Weights of a small transformer language model.
Size: width 96, 2 heads of 32, vocabulary 4096.
Architecture: RMSNorm before each block, no biases in attention or MLP, untied embeddings, normalized queries and keys, capped logits.
Each number is 128 + 32 x the weight over its row's rms, rounded and kept within 0 to 255. Layers, rows and columns count from 0. Numbers have three digits each. The size before them is the row's rms in percent of the matrix's.

# down: layer 5 MLP down (transposed), 384x96, rms 0.22, rows 149-217, columns 0-95
# up: layer 5 MLP up, 384x96, rms 0.287, rows 150-218, columns 0-95
down149 109:118154121117112167128129135162094110153096123122166115191110164072110153137079092055180049097158101176108110124120108066180127100142114106133160166117209117194093105156104126157134117106127154093125111160071148130168127118130110114204091140158134161107141151116144158130169168167088081142
up150 088:141128129069096097138097119117143133110104062125119097104175125090165149084128102118150142131140153118182167121187060157163120073096120095104104039209113114196116148120133105142078086170151133115051146086151134144139117113187154146092102147099146103123127138145152157113146176091165122149
down150 083:165125190206138111137094100122109155093142114166137093101183143144169198108109161159102078147117135121084104082189138192133097079127069191122116123107145141130114107132174122106190183112147128120101067090131111113145191091127126122163193080112121145142121156095132098129114106135128129173
up151 100:097141110201155076115059115169098191122100166081096155171103114188133154151118111166148095106163141120131096108128109156148125141068103155115115111098155209130137128079130094136164154109193171137138125052063140118121148112175140157140101119129174092143115041140135117132153120118142115120
down151 096:132087144104080151208170168181142135091132113127113103104158125090169165108115157152186196168179121153154117081174114146111099146108095163093124141116175137100146113062103153104068145106128127133152159089157097064119152124129107122128156123172140112137173137152102154141107114047047142134
up152 095:172236131126112094122082168149139158113152130072070115092064168083128153116143123093090042147114106090091095182124142105136133148108147135090088145142144138161138133118140140061158144142154102130149134100177149142097143052141136123081130083180121107149107115154118150094158188102128133141
down152 092:108050206133154080116114120122060060149157123132144143148090132161138151150125126159169134125171145130132113094170102110149108108123113167095074173142140107083148053175103112133119138113134075141163127186110127201177169174173163114089156103125150128075150151118127145106074151166131095126
up153 112:069090102189121127126183098148147126130187091147125143153145100065122083098090119077092127060109150151100181091137088159130145127175079140049125128104146136135141147105120108151118140121098161138129148106152195140137168130165163130176099127148138129139147193141096151097095141099134158027
down153 114:133214098156133119043152117179167127114105105088120144152126062128090110134101152094140108121108116147098118162174132140072116171114148141088166127082132101183139155136086137153094094070139134099163126115118125173114125162110055096160124145183160150126188185109159123117165127108137196085
up154 084:167144136130122097175093146122152106165100136121177125110103144153126160106123123138113186067128138163167095092128136107119107146149136138180087153136176173116133093144126077093172176121097076130142166191198120134123164136102156067073143067141149126180043115085190143125101149123121090089
down154 088:117095255102119095149178111148130119068129153086139105153093141100111124121148101128145122174121126159159110103124131124066121111138164117127177133129114115161212132178105160181150114129150104127155129114101150165181093101128140155162103114115147128120157124145102181096186135180119163128
up155 092:119138091110147113129133070147100125144106150135089166222079183157137146114154153111176146137089171144154157148129115145103140081101143182140115145189107159093084118178110148137107130129159094152095134139229118074136127104134077171155132178116099172170111081168089181145099158148111140134
down155 091:193137095060136113056098173112170115132122103126119119108124137131118177134179066082173132182170149165113159160149161129094069132135138207111162164099098144159125136112083111148128116159169142150130149123171122167105161058124137153138120069193090126099103092143161106081133105148114165130
up156 090:140106070127138138121102113179146139137172142129128176130124084082098139076112121145031107105134141104099134149109162078155144185117154128116160110139128092128192124125125130092153186107127143116157150155089165082133177110148183089151194060115171124161139123086190092146199156108125126082
down156 096:154109142113138098154221112052111090158083085125091131095159102132148135136085127155090134173094156121130131082088178128191092137160125161136109104147086103126116079128060099141141139121059121160092141119130070101107080118118133190152118147147140091085160113095159190181159133098147129142
up157 087:098155125166124117094095122152155158177073106164179168089195093145071132083131132114171105044136113113137100174124171093117098109187139135119086132061126177185151118079101090109138162152097149131153133111155112129123111117096115125125162112152085072076089185134145102104110137149116111185
down157 097:119098080130090149103171078114131130165124128149167173093075195155116111079167139129138196118185141127104153064161141112160124101130148103113145160118118140116173141134077119068141218125123138170168103135162111144180110095120072072167137125153133154109125131048123132186147086140124145119
up158 085:087115132124149212079141122119192091158079114078115127160090188164146103157114151108150121112178125035137172115144109150103129121103134085123143137135184107161133127120184139096166157180053170136163140132140107148152138148086091126143119141087133144146137160113132178110128071073105067131
down158 086:151129060110158105096155156131177131122148089129100153098138063161136111159166131166120121084159131123133078134143050093089114133146149158097178134060113096195166051124081166114108165229123115122115093167152123150116154155120144156128107093131129119101120132193135073104127149095129121135
up159 086:120138093193114164141112120137113166129119181097120098149137181101135115102069170141101154113098105134123129187115119120136087059050140080126115199088104103110134084200116149056117106190155094153146157099126150194126092089116135135108094141111087085174126125150081134130162111159160123123
down159 097:099139153175068155137148139100100140164132141108117151124091174143201121130144130143137119158126102171053138079136176085178086111178106144098124128128189091147155114134110145212129191107104102083142124147119102145107160126103198163197118118206152129146123126148086098158158160128125098102
up160 111:114149130100115087132093100190130135096176148130160144137163160116097174144124123042129178166135159127108150103206139162150160107120203111123144105120152149140144106169156117088098093139164134110102091093162163159143128167096088116124132097100088135061128164207114135108164118051165133079
down160 121:059162090102172145116120139107133095089079058137134166121123151039142111108139121121180128151131080188125147171138114057124136190161198088113101134108114093204103141115110125146127103137110110071140113200111117115144114137116100080106167149095099119108075146123097156102176130128105141121
up161 095:061115122147187149086099148106157133085109134110131176148118085131143155151103107109164148155062125108061133098142088172141145146137190150134182129132125160096089083138093103091102121153142138094069150073193113126102091120175131128134171154123131041134129180083120084156105116094160089156
down161 097:077158164133162186155155105179083167115149083116138133167092173168152118152055158101135158115110154108178133134102163103087124186135085112138097093129164147125105102132124172109196104185129160119140128115094131101113150106147135022179101130142137164131091091169119162111166132098133184132
up162 103:151093086076103141142115164152173095095107123195151173148118130064145138100138114183152155108153141122138173144116141115108110097100160140101125207172182060085076153134129125087167152172130133152129111112131094159124076130147103213098124140120113160070128133171193153124122077083133143125
down162 098:096118118157131144128111123107131098156141060169071152167149138129088118147079078125146204126082151144170101120092136133182142054123131149088111155144065148174122089163111117112162147103149090172109136148144127160083133148158169106122120149092099154177099101172163060147082090068116174098
up163 112:134097119092113087144090107124130151148080106096094112159164158186127114096094133148144164127093111123073153143111100140106104118164083056053083136120176189116105112072142140092112178160182117165169169103125121106103140142115124076095106084122166195108117148060126092191151116092112130118
down163 110:161150124142069115098119158120135136165171095124107140122143111095084103136118103115134120120167099129126176157140162116092089127173114087163172114158111137110151092088142107119120124082162187140116069148064081134198122131140143189159136120143091077075085117119229130093141100096127173050
up164 107:130112103081176078118072111156089157140149131095110143091121126162166119142116140148089138129131150099169116159107149123173142138128138101135121179115136154111204107086105069093146059173123159147159182197143178135132085104137164112133184183084124136102127085088061114123095113096162113196
down164 105:116137147119044106122068130139164126153177078142119085075108136114127065136161103164157142143175151169143090185143095098118092139128131184048105130129166085134172076124111110110150074145131132159078152138094085121119147089118094042111118153148120156095098125133165117090106149081123152101
up165 106:129112109095166120101148161094186147160128114091177158108125157175152127167120133092211108106134142149065148168116117202116131074151199151158134139123154126104154161085143130077166098144120142152173093127095093090162132130169123129146116160083116148146095118074090136106163031087135144152
down165 109:093118043121058117163148138153123122119156101162136117089132105147147149138125139099147133114185083182134187084161096124156107134216147191118150137138129122088088114096088154139149122155127119151114090189133110124156173138172143127144094182148123074144163120095199156114141061088154170127
up166 115:196146106136081154151080054144140137082138151169130103158154138143142160149146140116134123116130134133149116134072106124170203147117166139060168124139112183113089172134192164093154175142169103105081131172140147094165157099165106108088096104125147153164131068145120159178186097130165117084
down166 111:171100137142100199142106113144139129122069125139136099110144108134156151148101159088084133141154081117198181157116075107131159123101084102115083125129115118141110109086082182122206151101158113113155157179142124085161167087148165131134096113190133207088176144158172181170107146152112152130
up167 099:151094103171106139125135090129144133115127095089138118114114148087164131158150103141071203088126104084135135124097147133095144045139096084132150148176077101093094138175091089036114144163141143187152161142119115122080128098118161143128149137112167166225083149110115172121112103103137176128
down167 096:117089168160060161159187154137107158151118080099089107129155074136102117106067172125121170159133185168122161110143117131076086138101170146107120129114121100132141123123124163169112114160167093141065115146087090125213100093146095139106107176082184073112116098139132159109181108148163168143
up168 101:155081157108138137123169142070163141084110183144077146128101177111111131104133119109098052117110146099167045129110108110143114085205086058115130160141143135091103089182136106071140189123125130157142119086148112143130120147186104119091068111148125166145157127146134132127171141134201113091
down168 094:159086196176099138136108127078090102119102099128129158183060146166139094158129121137062195132122151088117176136100137150098154162136094131155124130119137150157123115104077163106119093119118160104049045108147100127084077113106121124154149130118107124146100127123095100073153077132202158171
up169 104:149174108197144144106149106137131155148121124126109181079132071060141134049141095183086120090087075101083126120095112161148131112121171143105123179163089128161180155129114162151155119140133114078199091130171131137211121111109122121082144112096115116197140117110146098115148082129162127093
down169 098:069130129114154149107145184143116163103167086142135097090156098114117164081104143128098118094135104084179098117130101152117123179126090167148160092114121118110123184146144147127155173115088135083082099076160145123123230088166122125138137182132102089116075170139188120118130181080082148067
up170 118:084088105142189086114119157121153139106141123105154163146157112108136125059132072137166095154144122094084156123150153129128186119145145190084132158176177148114103160156127108153096078150134156168142096085197076069086084119149114158139170107094123113187170131151152150092080074098156124089
down170 121:087142131097113134137162171119078136117131130065199077107143071090128119136125171115112165156106166130174147079069112091148070091104112145118132061086139108125095120071098171144150060122133116165154096103129144140108083144135142145132108098156109128186132111219099127076130168141146078125
up171 103:185160128143139091098155078109096096088122119124177146147150119149161113133116138145147149146120131122149125123097056199112119098064152058100101113109162095049128178084092178108162135201132117130163161097158133097175152129162158144144135154104074131132152157158140108049078117090137120114
down171 090:117079107076181106116124112070003113170085141104076146122162096122093070119157089126075148147142157110169151117156177132142106146132132175141129093097129087163108084155139128105149077123108145093125050091093104144149051132111107122112132138109134159119166097113110109145163130152161106120
up172 114:058171145117110127117120140144151123082147156170098120117113069174109111159134122167092085083134148156177068078172149099151190129134085141137181107126172224153147141134153099152128143169187126122092143075105132122130158174113180150142118093164102181134148130185094141080152136124132143095
down172 113:157125128133157138111162158126100129114131173139140151168079206132065134209145084137116083142072098115133148116049103119101065119129135158143113091171123119118137120112105107082131103115169134082141105189104079158128059127102163138094096110054143118109165093118146129075094144181171132142
up173 111:124142108079124138109106121155149178146100138142156108142140180105117148152155158223161113137144156153142163175184131058106169123121121092149183198138172134135129104120113118141097130120123113107108140083170180129181065180109152126104101083126134091076186085117165156087165125069097112164
down173 104:148121162141066150139150125097102109121143155132141120120101130083068092114193137150191103141123139094117105116132224126080090123121200112092093160142068140139100053127103131128142093146143117136142083155192096154168126149181177109159135104098137121151148127159195115132158152154071099085
up174 098:171136121138116140157056094149122116117129113154161126123133128168130109170158097133148119150139158105159125066131167161158182122154123126116119083108160178153128101089141108115147138133165125086147159210157139087189132143159187099073116156168162123140149114223100057100169128066180166128
down174 114:120110181145143179081109084136107101102156116163086103124135178135154161120136118096085062142161069117105109096169159165147077121162142109038138114106124065120149168095118108120152140116124046083082151143131120154088108172126145136114114085110157181061183128149109127110076106110108107115
up175 099:140185097108115150076177122125134180111137158183149191153105098110087142140185096114136162102139169145134127184110143150099157145119106103162149101140180119115115072129092092105137097159097150111147187153095128133129175197154125133160109134082135106187148101138127243125168140109160087148
down175 098:116157060129081163147132124097128124121069080092111133146069132116143113109159100128122195132215164047133109154106103090127161092195104117199161087131133104132153176137153111140137124140126101163144111060149149135113122166089143122101098102113142078124138129096173130137115147092120104216
up176 086:145133099118147150119150064125122157145115112170162186175144100107208103156105079176118145083135089143134129157101181170155173120124107055112157106144139168152162122136103104071127168101113068193128150131077143075147149187127122100130127120132196103147114151144103121131163181115061148124
down176 096:141059101072152170121071131155152126122117164081120114139182159098142089120136149080145115197165073095135115081161108107077144117116105085168159161138160181163067161160176127133104168112109172159129119128115158170148126141075144131174143086133085143159148077142112105148186085132102090109
up177 107:108190092132142145071129170132134128113091113149165104160190164092071121124103141116103077106091198114156120057126168133152117053141140158164123132089155199124090200120158121094139138078139121165095122101121121105085140121178054144077117090145158111131134134127167118121118148128107080161
down177 100:074147139120127098107131190168160132084064139146145158159113148058110137125103163128135115070182099134077092130082094142137109112075129148161152129132116158105091131145104156181141079154125170108105150109218104138166129117107109105172119155140183090122086132156163081110136118202162145068
up178 102:071219116175193061106094070177074189148095157231130134141103111145130186139155102183107195110141112136128114157145146105134135133130142137149121176123113120143211107143133092101167156143149134098143107090122108118167113110140121157108153154131130125159120117165105128132121164149148111166
down178 103:153126146106060139132180154113173100121140151156135099160184121127074139059132096129137171151115106173076123134126180125174157105096123108083145165108165104129144139141108106188111140162100106124077134116119182198153212114141121093147053129140129059135170129167082086099155129135100123111
up179 105:145151131184101141119104113138137169172130141090130059119147131121189147120099134126073123136138205088134139131097068157123154193128134127129147153167137116098121132153080054072113103086131112181173156133124181172130163118115162107058139143100151169104078120138084139117165129135216134096
down179 104:150113132121164152106176149140188138131083088105120069177147112067132139155159146142109106070120094139127127101144162157135100127169138084125099123121089140096128117083089120135148153109134206112159125161076094105117159218130166101103154170148064101144112121094085083186174086087174152135
up180 096:174158110116093104099115089136114153122145111143130150169166096093088090188102109122141074130087177151111073125102101183157132114156156124174160168135148126114135187109123174159145133172122145106081111129203111116058067100123173170090131091178188159149109135095183112128090147088163119119
down180 094:142185101123106124147152159107090109088152140156121167121111133105156156167095134129107107106250154150092170151142144132122127116143177152140137157138183122151129119083095121166146159102162122159134076092141140192143117164141175140051082143084069112141136095094204110105156107186099128107
up181 114:097159120123139097112091124063140153116133081153068180165141093122160152111113089132123102124086212105090135121106090146117126156086182141117120155089126186107138113097117130107149230115148114152135131061176146141124123118122128095164065166115155106103119175076120126108174159165187136177
down181 112:153090125176159159175168145111116145105160105209153216128147143087108065115161169121072108131188108148120116075124121132163112142148125113141146107099125107147111134144138134184118157123114093137076050138066096172102135122131133063133063088144161142189153151141121122103079124107151160135
up182 111:162159120170175137102094115175092135142162142188111148130091140155096107097166153127148145131098113186083095163190125150111110151144175106124133090080160140147084114102130094125179151151151149152161143142149132081097074172112160102211092115184137100098068100137118108065112132127164143202
down182 110:104119068150124126138133039094139123071131104064120180103138143100091148111082109089150072161102120166110211066129119087138114149173152107146079104137156130141153079125080101116125128160136126084122123154149168121100160172126155175119159125114091128095104179164126169181076102137077113125
up183 098:102118120158213152098108115119117131132105138123117172140119152125129155191150066158130103144031107172142149122091158101113160081099116092135138139133155080111129119140132171197152159070092070127153172096109120176195116161112155160103123120146082074171081122093091124082137119122094116092
down183 100:083083177152063128174167145189055145085082183130127098134151131193128183096141180104125158152129082127137131091214129132150113112155141102071181135101185177103112140141116124094166113126136095109154128118153146086146161140105118149161103144111143106136140088129124149201158133085148141116
up184 093:138128140159114210078105070145127148134172092110155196129095107097114084121147167131076091138087152108156154172047159150114154124154058168103115119109121153128182179078144122091169130160115113149165178133097134092149129108105158106127183131154118067115132125106113146082118136098188138166
down184 102:109151166127152170111122121191148091144149118087142108139123103031144169162053132101130133065131130208153119164074108173107073113168129119090140109134156089084108124116152102172156178077144154145135166173116125074151088157144129120118119156128133103136092083112149116067106096123174122092
up185 090:098086130109118089132161115094131099134114162130092080127139130127124156123116111100068148096121105148127131160172129081151116101101151158109105093178160096085072185120138221104148152141094169127114139076096130133105118134162127069076128052029121136169125111149082066088126083136115131140
down185 087:079149115133136167171191089141157117117124121105078117105142130139064123155092155146160097109162082068068097083134128140089172131136176095117114188078166215141133108111097144082068096170165075126125151158148139078152117131123052148144163138148156145152137129172133111155164126140104140151
up186 080:093179093180147134165128132106139151137143160129166109130108221132148126151131158164116163175160156200213165142146109120158140153085099062123087118168134168160124122117135095171152108138132136133089145158152116089169126141138120189100089173136177129165144162144069150110103101098180135072
down186 085:130115116093165101157137082107138080157111106158159114158135097174156166061137182137193111123189145113076140162131148142095146064126117092208134163122113105158071133130156114102160151126164097082145105146120164092120099154134145117186113170049177129132053119145127123132120121065132121102
up187 095:150131116115142085150132109180111128135080106122176100125107132182113101097112157086197090075133146129101063092180110120127142147126128154081113116080189128132101157108120074167108145179106131116094142152223138149152148137146176117112111115116106113136157121153107144094053216123198123137
down187 105:146111189106069136067125136171062152159160112143080130155141191095132150117108108108116101102089173127147184177079103138150183027121113114099111134124130106126100152125194114198104121122124110118170139111176113068155134130108123137162156114109109131157107156169110169141170117123110103069
up188 101:160139098193114072130101145199103157142134110136115107129147144164129115108195195073098184085100079129142174128121137157123100082110119084129088153134124108136155125155160081130136135188146177128157177144167114128105093119082093095096099133163145166085122127156114214134098123057126100102
down188 092:151154157160139087151158093118122111198092162122102159138125151156122100118117121093124086125148131143134114084178144176219103075163176122156123107089113081082142100133149127108104088133051140121170160129187064169096085131110087127178136107093158107171070151143135120103148093175145104165
up189 093:086099102089091120105118141084090120105150123207098165144143127114117112124094166184141141069151152075138116139074124160101182105180080109070054158064095125121124101174158126115122190138090127162125161162113104153124126126162089086083159097142091111116111127105107128149190142145080116086
down189 110:116164099095092154144162130169119129142096119175033099107118114155173083128144138167154114143151109133039135114128116105116143145095093084182118094092073098161126153073111152147109072139137099059119141171134044172136147154097165123154104113112117165106175145138136151121141096189083139133
up190 088:097129090101124122116169158117161091158113148106164171127187036137099111118175125132175127099085131093119127140165157117185152154135179075171144208093123134141098096053127076153129134182119122115161171172107165056094102162126158092124130117126170132132132114108120124089117101110190141129
down190 089:139102133099153161127172164155113077132147114107116097090090091167129114183130101148177133145155082133115120125129087121126125155093128065085191171089081079137140103104080147124132095145169157186072129137146095117076081150152082151105143083093151165171164140110071106137077146110184172082
up191 106:104157120168132116151101101172129177131105129151077100183110183142146143125166114104171089121138111119129172093089178106109133076124140181123086155167159122145157130155141084145179156097089162154097179054158130161162086129087139150091119080099067113060102116147103145134200113121174148151
down191 105:134128159204103139116184156079052150147139081156132160118122072149124120137125105067080119143091106171128109133191134175143168112145121125102099122154111091103106113175129144085157115130178111150113131168148147173087055194102123118126167096101121119136164118073189116184105101175121152115
up192 114:106179099147170079130094131129119168152135118098125210076196135118131115175162177155105103144166200141132092127137137147120145142179133127088076110141185137106088090179149186079078122102129102117086099098114099083162144144117119149164119100091088154096164133181082167151138130084130102125
down192 116:109094099150135145120081142181111133125125088125115063154077137082152105149145119122151108092115101111131183139121077092144134135063068132118155130088075148165156137120189185086179116064061184071174116154092120089121085082136143100167166136166121125099162102137120105115126182138133106154
up193 105:139117126151095105137116138136151138128134157103158135171069150105169099108120139149110060132130110091202153125135108119139146176099087132057109143181130131160138162206147104111154131154120120175155221101185188105141195136127150115166175139099183145123098122117144194144170079110139138159
down193 098:138162106110122142096143120123153099135128117156153201154143095113148141089165128167120130047117122160095110122086219155106129104123135104156075149134171147116162143131161078200127109121073154169145102119144153198147181112165062067175116144128102138149131136097131120096137196144115131192
up194 102:129105124176123144113148117099142104107126110138163095125150072170111090097105116062063085025145129109110129161124109138128129109166111113098122061105165091123084113123097112192124141165168130107121146150139112194098136103092124073144138106097142187188091102132101101128183132181087123071
down194 110:108106107105154109114189137172165120125120128138112039090100096101151104135176162103104141165128155180170100081128154117069145184159104152123132028131100169128149134061068143180177157118132141125108150143162100140167177135125060081113140122122144144111112164104081160119140133113102151116
up195 106:149092104193115121119113111107161155127107129176094084156117096145184112147108147124079125086153100152164046120034170166138106122090125062123081132130128068130168187181138152155141090147157116154095183102143129147168127087108196119171138120072114114111136131161080120134123161131143140132
down195 100:090155159176174066116159139100098122113167119145092161119128066118124096108113125169100083206127140157154127112090163214123118155067165152134138144071131087135072135156163087148175175095105144161120136132148163146089117141150106104105102177081172168144149103177136119185152125167121140134
up196 108:124133145135093170055114126110133128157166150125097175176116095162081117096128089103096134141112148110123099135157085089140128060120094092100137093126095115085148141129077104106235125165120111128127116083149116156089068056179112090118126154126127131126131084060143156093130116095209115148
down196 087:170136169081090091121112119122066074110185104115084151094103134161141151168116140141125114161174135140093149087085131187174168111114110185121161148120167125155088143144115166144162140090106150077091124121138092133172101175181150149118137121146096147101122166043135132147146140177116084042
up197 088:045112102178148122132101108158092103147140152184140072140135126086120132082135128087127159130087090114108124168162191149155133094139095119163205155139130100142130096153127085099149149106122099101175092082172121150142098094133133140100079078090066145118083085130189150138150162054158153142
down197 087:142161142084109163153166121070099135134161180089113096164137132163127186135066077117155176177067179226118088152089105125132126111146157113114073121102155086158094129083134097090138159101171115132096145146109159157167152148138149184073101168148148138124129153106079108174122152115109131126
up198 092:161141117126113137096161160153147154126154115175108100148111142119099166081134104128072106138118183092135139186166147128176115054130164127127104088153169064173091078167157154135154147179191111182131178193100101157166148119146113104140098121144220174093097176144150118143125132132127135105
down198 102:153107175100124106181129133105085096136144138170175139122098059157091164139118085174124127144157134128202094099169085126150137068138128105086139144112082156170138121086135131056113062147117117094137038143117179089119100102155167129097129075088132108148112133139107149114151147099192122082
up199 088:156149100128154151137125178069136100042172198124099147098117158143092083125139126175126099102131130162195126127149120123081135119118150129139124091123150162126116106137169105117149188077172106119176089108188203101146134192081176121107101185148195121139157165103156153096106136106130127126
down199 096:148044172137108103119167113164105108148117109141096099151119150122117141137130138138167195156113132159155147148079149127065113145106185140127173195107121139148156079150103111124124106107155108151099064133149120162081111106107126117133171143169154055098144128048023098107120139104163118173
up200 085:142084073098163124100094051139076132087124153139211187146143087102127176169115107083155155165168165128101116113146136164137130128210149143107166140098098078116138084171138190071149156156134149061126120090164114100087121129179146155144121102135129104163096142140100142110106151114112096114
down200 088:093180130112159130127107149093073189126138125185068172154140135151151162127152115097146088185125154073168148171132155117150129161140134145119144155164165089110091113117179093130123104129047092088157094149141145081081069087132118112120159138057162113137065146096137163111115052135133128110
up201 077:119122107136064147144086121165145181127115102152161173072161094131113115124120177063071174099093143066081167159130123108142142143169107116088125148109152092141142137134154099135149141147158129093098090098128100109128119149108102164120143099147100170066135067052143118114122179062207150167
down201 079:164166058110161118099105199121135057138120129119136190113076148134132115181148187091114117143133077124118174173121134125146143148224144145135190139170143084112126078164148087134155131121133121122141100128116132127143127127110113162130185124146104145153170148173084093117068144141215165137
up202 091:108074153149162043137124097128134177107106141106119130175154105103116099148148121073176147105181139152112076100110115135154176117135152142130101171188167231147116177088158077092112141178105133172113113121158164186133149147121103170154118119092117142073125115149090136144127169118194125112
down202 097:108112102159169154119063090129128141103115155130162115129169167076154135124117128147099114155135170125153107204064147153129154108105106122074081142177135123131039161061188114153114132165088179132142119138112146140084100169143146122110212102165128132156122139090146175139068176119167152134
up203 112:092108161133096099126085091114170211116179172115161164167124104113127134122122198156124157141112129175154165132100132215125171136137088131137108150099166123042120081121143054160136105127118108176148127200146172122123128121127125111105096160139082158126140139105171175107131115078186133150
down203 096:074142126077110120173148100149142143141126114099175164110114127088139151088177149153120127161176120152139152131102115128113094137112086099110177109074170137092158162195116187115172080069141134188125103158188133111106125110122119173189147150145166115093055114098165116144115171184175172097
up204 099:103091044101105123099127106139091079139147139142186087096141166085102133097103124155166142078142186114072099115185195102117164149143115158061135151106111132111058139128161142095149098058114134074121141123090139110120163132154116080125165128132073172159095109124088148102084147110140106169
down204 090:121163194098144174106192107129125125069143090086124167118107124141133144135150186156142186147166102166111113086177070072064104153154140133096120105182053133114082086098100180142138140119136094152159163145113154137120106095105161116120139150158129203116155140099166098148173148112099117082
up205 077:154144123130168180079166137096118127121140152108140145169171079170144145146109132073102129121068158120107130130160088169083179117126114143107119054137186135116133142107110125186126159140110106117123165072080117126151067099164158240110165100157120079124103129088140157100065111158130143093
down205 096:173091200102170133072160153153130119155123154118164155120140151129129191174072117114097079102096153082167129104148138136133089114068126151134152131190173183122139120086102110137143123106108106165110105073068115160113111093101083137115094099147105136150174167130173127120168129120173032100
up206 101:096168105179123116175164079115107094136115183174153098130188115132168107171200085123091178143191145146145144088151140140104129102129072172155120094152175155091135108072143137138108131139123159173156133161113091151114104141109129135110102060084137132190137170130127083043142121160148126093
down206 103:090123164128173108107094130151122120109093077136110140127107105151145130148079099116078124163134076129104127116149146147170087062145140132115112113121175147136135106065049122074147146142102118114075109099127129148118102179131227105090129108175093178044188112127084116069121161151146105115
up207 120:109130151078152108150131122139088160132139148150137106129152138073164145137067126132050099099108085118080079124155112152118113095110112089108160159158137099135101138117143202144056123084149110101225142093181129085151090126125050159146121084125151155146122169119096103103132185097119075157
down207 101:144185099115115188140120156164124109141077072136102128077161103175102136129105131114113047095086116108096112108160125152103083123133122177084132167084084117137093096166131128110144126101127151120164112189068158172138093162083084147145133089186164153099125086101124136148150203169118088081
up208 038:103112061102128124109097161137133172128106143093152174118147154141129133108141115127125153044170154040134107114177132183144158080112090104094132207151175107130105120140161186158172089165147116164126124100089205123157136088106145117154122132161144119099094075172098147106152142172175126152
down208 042:157143127129138144153108125046107100179123050168125102115096127101152106130179158129129178154124069112117086087135110095098128167071098142148106083075157103181116171119114110101156130118120086165095143147149187159150104134112132098135188212171127073171150120101144141192156096139118143129
up209 088:172148131116152134134116074132139135167148152107080160174139146157150125107143109065188108084138120180151163199122121086135154151104118109150186093125139199154140164155111099124146136202097148139128176166104100075162110177186137112135128113134236132151151170097106099114122138090111107108
down209 093:128106181112142203151097133124117152078144214072104116187193158093128125165146103111131072130094105126163133100173157152210123139158128118116148074087135126127098158173140112085104098129200142097176133156096175101101192141133125107095093112106131130131082096128163162139135147094129136131
up210 115:130125102143132099049120126105146095203128162157133189131130157131138173171091116133096160152124107134157186153208115144137178191088160133125093127173178070081130173097144163103102076118182108091084145095160115108098129114165154126148120116135103178143101121082096092140114101147110087092
down210 110:159077087162117156136103084114174127128107176125135176146142094084090077194153166143094160095133194107107168112099113082061136152125131088126137048120130132155165123154138118140153133104103064140121076163135178127127098173163107137122201133178172160112105143157126151174099165134093106116
up211 099:129124102134151152132178154101109099154100175116129068089095144145157137135122185096145100149107073134137125130128077174119134137071222088165141130091095165068089120134136087181117095135112130165115183142191122136147101137144136148103150132091114143158058124119047062148123122073121095136
down211 096:096105093079148179111118130128105141185135124155142102150114113098066114132166143142123138124124117119065069159023171085079103151130173174106148191123160102082105110114127145123167193091148155145156075128142088160082122115141128040100117113102092137150153108126148133104146189137126139141
up212 094:095160136147079095134080173148182133155134161102179083135155100149117173142106153159133136116113149127091168161158119153159148109084155138064147094098086125132153096134189093127116128165159143102144112150037183148102135099117105096104146036153076120078115096108085182094140147138141119175
down212 099:126079136163099071092152092116113153168137076081086152168098127077195105097105113128145200137144094132157165171178125140098096079113132070110124080131147110141118122149142082134124055115133158139117189182144127118098183172163096084136138111082155138116164089131135184111108146074145135135
up213 099:159141125089112115147109128109156143176107125073165095051114133131105126157173147142072128182178145172131178081101140190145178121113081214142113128156186163117042175110145128104201115166118124127080137105137141123129106170136104120109171114132094085148120164094154175122126113120121128108
down213 112:097097142099130126123134169165154143133117125193131157168066146137166035075099151176144173142162101115129150141088159096144122105090150095158047175101107112170131102112125113142123154129025103073143058120158137113111127169107150119068161164142113111108108132143180110121135121157119120102
up214 100:085137130128131094091155082067110090132195158125152097068104172104130102081146071099162127058144133094117165113144093144108127142114148166124150157140172124144124147095125112108187153128133216105065138112172100116140201188124101096162141098145095139127111136117097137094108071139065142106
down214 103:132123190131096166172187135092174053154089108127077169126104157125135115109135112113155065057111127158103106143096097115040161154135124097190146177148159117149188122133110136096102131123192113141115174158112135141132126163143128156124151150133146071106148151169144128065085088158092115155
up215 101:177122087174137089120127093155085120126110170115131120144146105124130152113166151120102131154180097108115043122101178146116155066169106104119146149128162082149134116136184161074139133170120094129142103133161160105100169132119115168118151081149041104128209141171096135077223130110121118107
down215 106:118090113151106152059117085121132101097108136102156122157094137141085141153117135143170188196126149119176143139123122141026088134162169140117123156117109102106195152168161138104093138175103072128107063095066098107156118140124172129150152117106106137206132169165109161134113134172140115184
up216 099:143130079163141148105134116087071106117127153117100114115158132088143161142119113092109103141126178196123129156132063112129087086131068135099157117138136074111110234096118160156165117179052117111208121055142128163167123193143119160131125112117143160179126138145123110077113122127138163122
down216 097:106123105131129157165087082108127172097125160155152108085099121150164136138100175089113098112152101141143127100125111133187121123084092096197155159073073102121153187141123195118042134163096058112155211130163112139126142113142106108119152105147158122096147106167168107157112064170125153163
up217 108:098118092175191104163142111146083126156085134158162188130125172101119158105157107129139092125153164107187135138151143114115149137113174139104118066141164107167084137180161134099108150133161172080190143118102097116179172151122106213157163141094172149116151121145117085133145144113102219086
down217 118:128153017095068085070149122133128141095182090119157104119114159108134145146151118116106142142114094117137155127110165068128090140142167114141090119154160137148148160190063134155098131132140083137108102112199153182169147149142143103136123102163111134160150125160095102132148152159096023093
up218 119:162166087112132108069100194132114142152104193093164152154116097131119162153118142164114168180160136132129129086110106147160122111080074080107093083106156145165098157133158138113142107181169085172100121164157106136132195136096137150139125155157115109088195198184107093102186106128159127165